config = dict(
    n_layer=16,
    d_model=576,
    n_kv_head=1,
    norm_place='pre',
    attn_scale=0.125,
    tie_embeddings=False,
    parallel_block=False,
    init_std_o=0.0202,
    init_mimetic=0.5,
    beta1=0.9,
    beta2=0.99,
    lr_head=0.00924,
    seq_len=1024,
    train_tokens=1185000000,
)
Each number is 500 + 40 x the weight over its row's rms, rounded and kept within 0 to 999. Layers, rows and columns count from 0. Numbers have three digits each. The size before them is the row's rms in percent of the matrix's.

# layer 13 attention query, 448x576, rms 0.0449, rows 27-39,91-103,155-166,219-230,283-294,347-358,410-422, columns 320-383
104:545475487505494495468498479512529518514474466510471477481483472504567518463459555449493448519526508561535544537485566522506528489460448465468495462547494457511405517492525546439500532489507608
205:507548432527533462496513473484515549467413532537455462492388493547478491489506562418505477473543454535515538621534451527496503475483503512557443544543515474461435471536508572493455486435510538
125:485438530488475586494493505532489470509557463479517490512554535491468563501443408589435490493430557457502389457492491471488502527532511540471564569481512494557514504458549492553522492510473468
104:478509475482556447480558567459515500531395500508480454528477559445485503527540536505458504492465473525476484463488483479534511547414461445513455519453511451521509472528473549470521524527479478
095:565495499545529495534533474516512503495516594482472451512498419440507447523529492496500442476462545467556536488475531535480503596556505557505563429477503510487478475511470481503552523510358566
090:515520540475489432453502510519545507438493500450503560476487551479489444497545516492474515499501532562502424474527479489497504478501471491580500486500557556488479438540542537522440469482517482
100:450475529490428482421551540529516539518544527485490501566520525484500520495585437410541586522558512534532503412546477446476433514461514488582511564517486458452573484500498548543444515579496462
098:558571425506468457508493493506596509525487512528521497511447544512551492530537541474492532529556563602437493538502500491490554477550504504546481483547521501425480457493505561484545513442455514
095:472455542487476478411496591487532467467464436490413532592561565525518478565534482457446487495538559531539451455486489439523500543500483487579443551482482536480485438532515557527462484507527486
098:435453493505482447393499515432482520488514491430457529521487549468496464515478505417510508462597512496503489511509489483421483508484462472515530471504485463462532504504522431459472501434467528
091:524546458558538499560494496518474498516511517470527422473511512572513564518457492573512551473467447529484503526510522546519509470490509559458556516505497452504450562467469438437503498494507471
089:523533541470524436517533428520515547475492589479482458412526457487504434537495462513532497477554484496478491493472476540476441522508489444438535468521604508487561509483516452466478461544512563
082:461433513500525459398476544491492429463492433488446520564523515504488462567559464464534552533527539517477469543504534516504437495426481500528512543524505490433479502519529520497440555519509516
104:494536527444522524541470490561496539496490538532468476472530506475507550487476529518483464496525506515513530475500438472538509479465494493464513537489519542450462520438529484515535483525522469
135:503486542488465494492507474476534522516493508543522510530486452488525458484521541400506496468499466564488531492505445482528504544476524525463488472521562516530497475510452477533513487515488542
102:486423424515517538493459492477511479465475433438473495517458536524513556537448506570496554493525622500564488502442485482527562466485538587513492466480536434512486522534499463421529480454463456
098:461525498545505493465502488518490482557459523407434552487549553544509568511538514524511495460504460503557487518547584480412493486564474467534422541435485456476468512458453548454453497515511564
110:525501499472613498493499519521530418487504489534514492537431426447532475560535470457494548505562502535502481541491489445502592486543524449502460565524466516442461448504519493473426577443442490
077:482526491494544499507559465487564538473507592511466423513505533473426457573570469451440535557497533550469459514525428504431434497524470442545535490479504486489524472578504512478463498530496472
088:450540489486515536468523496490470543466473614523456465542539501464480459549510451394482534533549528575510461484513455461473414513474437477537516579537527457444531416523517482482481537481490502
092:498631413480518525550462467523539508520582503510460441522434464548503449485468577465446498507544553524455477552501522485509491440461554463469485462545528487511467545436511471537482509441497571
086:470541503473460462486499483435543526431510526506424482548561581496447470535517476451467481535591554536562484558484437522424422564468432485535483517492554491480514440584529510508404475471519513
097:497496546551501516532492439462505490460556538477434523444506458557478461452579458505513472513543481469504504566456548531448444505474483521524574466495457454424519482527449504524480468469449522
096:553495499547525495552414477521491465501507459469566473458498526455513490498483486517505547488488443510472535435522529484535579536517505508533520478505473455523497559472538477452563536543504486
097:602536544495538514505497494540480517587517501448575502399505432497560498517497507532543496525547453491413538468450519491481502394558518480473527485429540425567576523484524520485506481489584487
092:465453492531425486471552504488524467463562530450460554546565452524561526547583439462516529496511494490570450541516530578452441477525507502546475489545471502390466520596437499539434594506468466
095:503520580493520405512544599509612518423461538458525487479524502547515497490456515529515485533572481548545487479419508512505556439593485532489465549523517501457516489447519528479471425552487522
131:486448546530498465483497540548512510477407486542469498536468524503505514519482547477535591496458507552474454524536513486451485499496450457530467541580490489422419469514527502496494479521544491
109:527534488492566556581494466521516464516533514487501489500473450444594528473449485500472509470491487557520516408517509451463547490510468514432505485439505510539437590500466425480448494521482468
097:521443545520497461431539512515583546467492552467457512480505583480509458514529489561531538569542477512535441475450483484460542462553484495500503521532474557454565523461487542470504576521487513
148:543507512425527570556478508526498467518515476499523510486473448476502486509465461534459525521460536503506504462464464491460529494613562441480537504517532477546542499526459435481490561555535524
057:482504565494485445442488503543422452502474523546439506484421465492491535518472508412556473483550474573566505474514434516512540499463478483501472594531564525547511481602524504491487527526497543
071:477510543493423457502559505538447508550418539546411501493509522507540473472534483479544462497498468487545500515452412553400506512556513451518559519536545507524499436601458525495520619461504514
095:597532458490457509519510446518498490472509563542508472483503530487520517506451496501544481467498554524448505538457445534488499508469545480535470548505477546506459455514483513490518533548535518
064:509510523486486466487473490515549461468523472492433484491545556500481493488545527438539456516570481506442448485463457585525471557504452526510482571539522458472477412570457530493420490500509533
071:509490467534452467481469516537440516557507502507537559493482475531450530451532499505500438515526555480512553491440480545504477457521506524524534498514467499443515547468541458512489533535517493
072:529498537519560488449471470506468458503545475454603493507525498487472514552523508543484490476435482468463472474523557477515573502507528511476504447504455469504552599417540454503514514491512468
081:515539556494524463506517536558503531500500525471565426441469492481542566512483493500511555497532403498470556440535490476521515439559521492511523531499505455476575553464553523466522494499501486
091:482505527483545442518534490553418473485429515581480506482468475541583524541496423552479527503491517447483429484519511514537516532594441540498466538533477567470497567519555561508461430555523477
204:482509469495482455476532539535517516485403566506455477518424531502490513495542501427519491481505578545524504566549513516485478463479510523523479525587579489475475447483489549510497510519537500
113:515526497567535473522471407449446413505554508550572504507565510463479507475470504556467536490477484474567481469503509548525562480483442514480589443408555415568445531417542465472466527466501444
101:452448505484479513496447547510523489468499545439488458473529516507520521520505553446539495525543521439504508474478512466531587498531507474488434554503430560503510442485552494456514494547478524
115:574548571525551512560528531518505474513531528482533525460534497505511460526499454545439429540475462418493485437447495436490533541567478516492516465489497511484542536480544473513523430518480493
070:503557512553470478562516504482560571493517526497490484511540548449501417503558545482482485533454529475510493558529456463430525467520516483519494440475494457537504535558565547528455464475470570
081:450548522517483475490530559495557530471508514498492529537538572475452440492564509458448416555478445532567524539563458441412505540512466514522525482456548488532581527534516590487461537431475548
101:470587522489517482475522447558536499475506504450459485468552478537522514492543553546412477536445486525473454506480458440461501520521471526505440463525489451528477516513556519492563464417458559
072:443511534482473498567534472504504568455516478480467534532558537465530504500522559503442485513459486520528492579509458445471511521510472596585446464435518537550479463562532602498450469464488527
078:513575551471403552533482538516536548540529489542531479564556544513479457504565495470596507503482574553462582563532493462483439523537506466560551459535519507479519549542543543501475527535477536
071:520535460506594517502506453504478480500467472491534481521469493573508580611451473548525569449467520486498431456518488554483568510566520495428418534581472491530480474411462459513493547510556458
081:571447466477479455478478445518446488546462577461521532483443497466512473530517472480562553497495532479565558484511508558490514465487535424542511478467462491509543511427526401505549480585514457
090:448583532510475508466521452521498450509506474518532512498438443499567487486443550445526472561462476531540537558503576555490605439456494516489534523500514505499434570480556613522504543519519537
149:504515559434528455473551452406471545566477509523510531500482511516512479490532558497476459478505446485519483550547480554533480545534506531539495549563500532508517469525488536585501466539524545
105:435486432521467554457490528526490460449487510560529451542479523427536510428468452461483527494478568510524475554463479443445545475430512584507511432490480451527507490471514499485422483426447544
094:423502532510522478526508521540530456520433527451484458528545506447478533504518483500502504519497484443443456445500451470468576483413546518539450501519465486592498431483469533501476488483495495
093:509507447530518505496572532558532401499492552473497489496450476494555440518423450497474527513512533515433493522460457502530522476524503502516411514525478553415508444607525502465484482491508515
138:471508509454513460475470523518540549456493528536443553497476508448525473549472511465484512502516525537505455558521433491506525479544480454586467511601548561539501482588505530500434495499543508
120:479509496449500518483569595435492592516430480530503502505488535510438508507535531378502538536573509562544532522619485497487415499500479473523520507524508485501528413500528509504448552545468518
113:547507445501517462521520496510579505489457507446516494482480535508443504561466589431518502475591514593488483461496420493532488529502431535545460487525568517476466483453486515515532511483478563
100:496510462441490522497485582475525515471463441492446499529468562522491496566473473411506545503559589525527498526511489444475481501513445481539402508492509517491522437527505525526409506506509494
099:434495599488447557453475553459503514506505485501413445534558495477497475584555494442513467504495533478538463503492443511469509494486547500560528432530547471555498519517531458442453484453530462
086:488514476469516498542502467496483466569510497476505496512496491498483472509490490512419465435384483426501466446495536557519491470527514522416524526453478415529455562429502459506471482497515494
080:489471584518471429521477449510497510513507540498511539431519476498560472530545481512498553475492476514537406483412507504525519457526450479487567420480559529488517502501540531440508476508557530
106:537490484552569490455466460498540491574463456480470511517485531501541504454473542540482405512485517586583464457482416539453499468453455495523558555530460487409455576434476492462492487435484465
149:479492498491536432498531498554531583532441523588427458523437491520450455487492551482475460459532532473496528564541468515444461424564523519545479516588547474517491505548498547496472521480463535
127:487385471533510526520465490533492482514441511516564480457544510494517517507486427524528490422443572473505461422475508474522512493561514562502487480444533510540511460503563461464480479540485437
110:558504452510518559529476515500603524489495532401485526475504609490507493549412520496508509505555503489554566438502498489487488453474495470512479564481483520433512468476487493486502468498546487
095:520490571494501539500506438487461463463492544563550494540503486432518506574499458468469563500480489437515503424506447390498539509566531468454538505522475498560538462529513469522494532477482503
077:503465485479478412440476512528505511485448519479447601464496497511546434554488506420498546506550551568557497488549436495537544535510421442579499530538525593483539434568513470457473482481538501
084:446475536501466517500503495561518543491483512579442531528532520524488512510480447454551604535550556533467456437584463526500470520453499473579544520487506491501579466611466520504517551484531547
099:576537474469447447450465534531481501514411559447520455489435551542478492500427544435480555539522526579458468522443470452565469416486419454540495503589599555480484512514472486468502481522504542
086:514453474529489458502452549471499435474402493510453526523538565535537483564467520422526503472543586522567441522477432522472510529506452544499425507518491558457493405537524474466446459486537517
089:459480539487519474463489553460552594513488462449441537458520514501542506499477492488517554493561496515543496453492454538477459529431522461562561479510565544507520445523513470542497525434531487
085:501504543544570513527463482473485513529620461473522445503459479453498505545516466560498490478479447488489492524462525539511517460552543545402558471510525447512473627474476452545527470509437496
087:519489495444487465510480527527523491523533552449548471441526485474562448526477568516494558501530455501493553427519533527547457386529507429467531473523537476483528474463488472451481473510521489
103:528497644538466473431484415555473426453476554465509567517491507499509500527482552538514509527565539489522505473478481536559553509554513477512507495426438584470512519495470504500434514450473487
098:528534505465475427464479514508444398512497543572459481526482484455553519528565467549511547464466496443461517554476468448489498528469561524510473534505433461465534581481484523583491397550484489
185:449524494469425482486519521529523533513447531529467474504447476499464500477510512401491490485509502551447531551516482502480537481496474476559421552531544460518459476545528538504485522489506531
118:457453425533547562569510497518475554508547457549504503543457524528437531516501528543425493462469499509550464428561478473488556512477520576466527493460587520557443564472469547486491528531454494
101:572465527497557512495485514509496503514432544465513471418491541512434435540440551516454473497537491428477471524474489491522424505505522476492499566540407503474513486475509451496539432555463517
121:489448581504572511477496472453456420501530518458515539493518534537476530467526537557459445466491509485494492453510483470469542537538504463469514500525528551490529474510478466503517481552477533
065:480435474410486477563535473530512555485498491475460522477529595489480513535520480516408509515557523522540461567534476471429532521516432539476511435517511506506579487513527514508522506457563523
072:446543486490506530502483544515539531540465512447496507499541575539459463572525507433475540550512484569539424486557460426470502446477467453491558486533549517502517455495497473497475505465474525
096:510514449556491550523526448476467452514537458497478570524541492536443583433519518530469504528501553519513469449521527405481589564555494540519422500566489549499488438499524515535525475494484442
075:495469504452479504462492472543536513488509412512408549471506588473444475522503507465449493532487542535501461550491463473451479520460451477464527460511524523497490436596517565485514541464540498
084:514465574543471560452563492561456485489559465532467491522590473554498518504463517422510474514540528476492503536528469549494493531474480496570484463496561464535513450526447518526507507431535550
082:533543468520516485491511452506418520568487517479602445512439461463512478533497521538509496449483431440500475453507514529502540479536544479527502511491470457541474556412534433562481494533515496
089:551509511530485473513517429544489443497520539454496410414458488445558469461479517506581575467525483463558544487459517492501474459533487473509528449455433485496569481486522428485482505535551549
# layer 13 attention key, 64x576, rms 0.0406, rows 26-38, columns 320-383
087:471566471467424546540433463448478543569539513501507493415549460485541477507510555524467498559473506445473503463546467450531478533513548550491467519552524529450457527511490534597567532413466561
099:554503480566602533530501472540466456508492490477509522541450480395462556513504500514529491475481457485474523484437457517448496538545508434450476446477532529484582490525463463473492585553466532
110:535494455494475448483456496504582476439445539486503499461447497503477516513484497508511493537454551527517513586503459539442482497553490510576473523469457523458453473471468496532496511526459472
129:580474497518447481541529490480480524528572506519471430501572487448546530460509466545549492518495496425495500433465598491485458455471575457474577419528508527481518530554486437460517497538495483
091:499484479486558476467486508472496534569482424373482482562510484469470481530435500500510484493495485524519506521514513469510495536460481529471480491504525477484509587466475422513439504507555526
104:595498504522515514531483523522550545513498508456512490465580454510536490453493536509530479463479431497539492449484598539526507543416521511499516493544499487522484554498445455491460464552441537
079:491508483505450499481527530434511491515463516552491537467497510534521564474570498486511483565449501494517585547582518481452470538517540481520504564516487493516513484516422506516475481493547562
111:564505512497544548507568520421467521559568476476555495522578479476485505454526485539502451518510473444448522454426525504520512555491486496435539513468520474465464511532518548512562496483529521
084:538502524396451527470532442496499510480549456434509474478451420492524492504485517548528440537473476531504523549520524478466586547431416506478441555475482559506514482570566509497477497537464484
081:465445497494459523496574520526455475532498490574561595525542503489486583439523525560488476531475425480516554531577517458522500558525477520491504512553495430487543491510462530489469538485528498
079:524572474467564485473530499498491509489422501557534505522468481500486523532503497460434548495470559474525441524509487517465512529524547504532476542528520535568510561499515529539440471467532497
089:483496535529488580533485474489483425481547508445573476460519431520549420514519467510575504515444503477424557451478525512542410495408474499476456532437467481480453472453490417487513533526500517
087:487416494517507506389409498487513503482480511473425515571454536463475578494453488468561538476492496536574522546462430512554458406483504433470461554513422498478489508466447518527446561542491452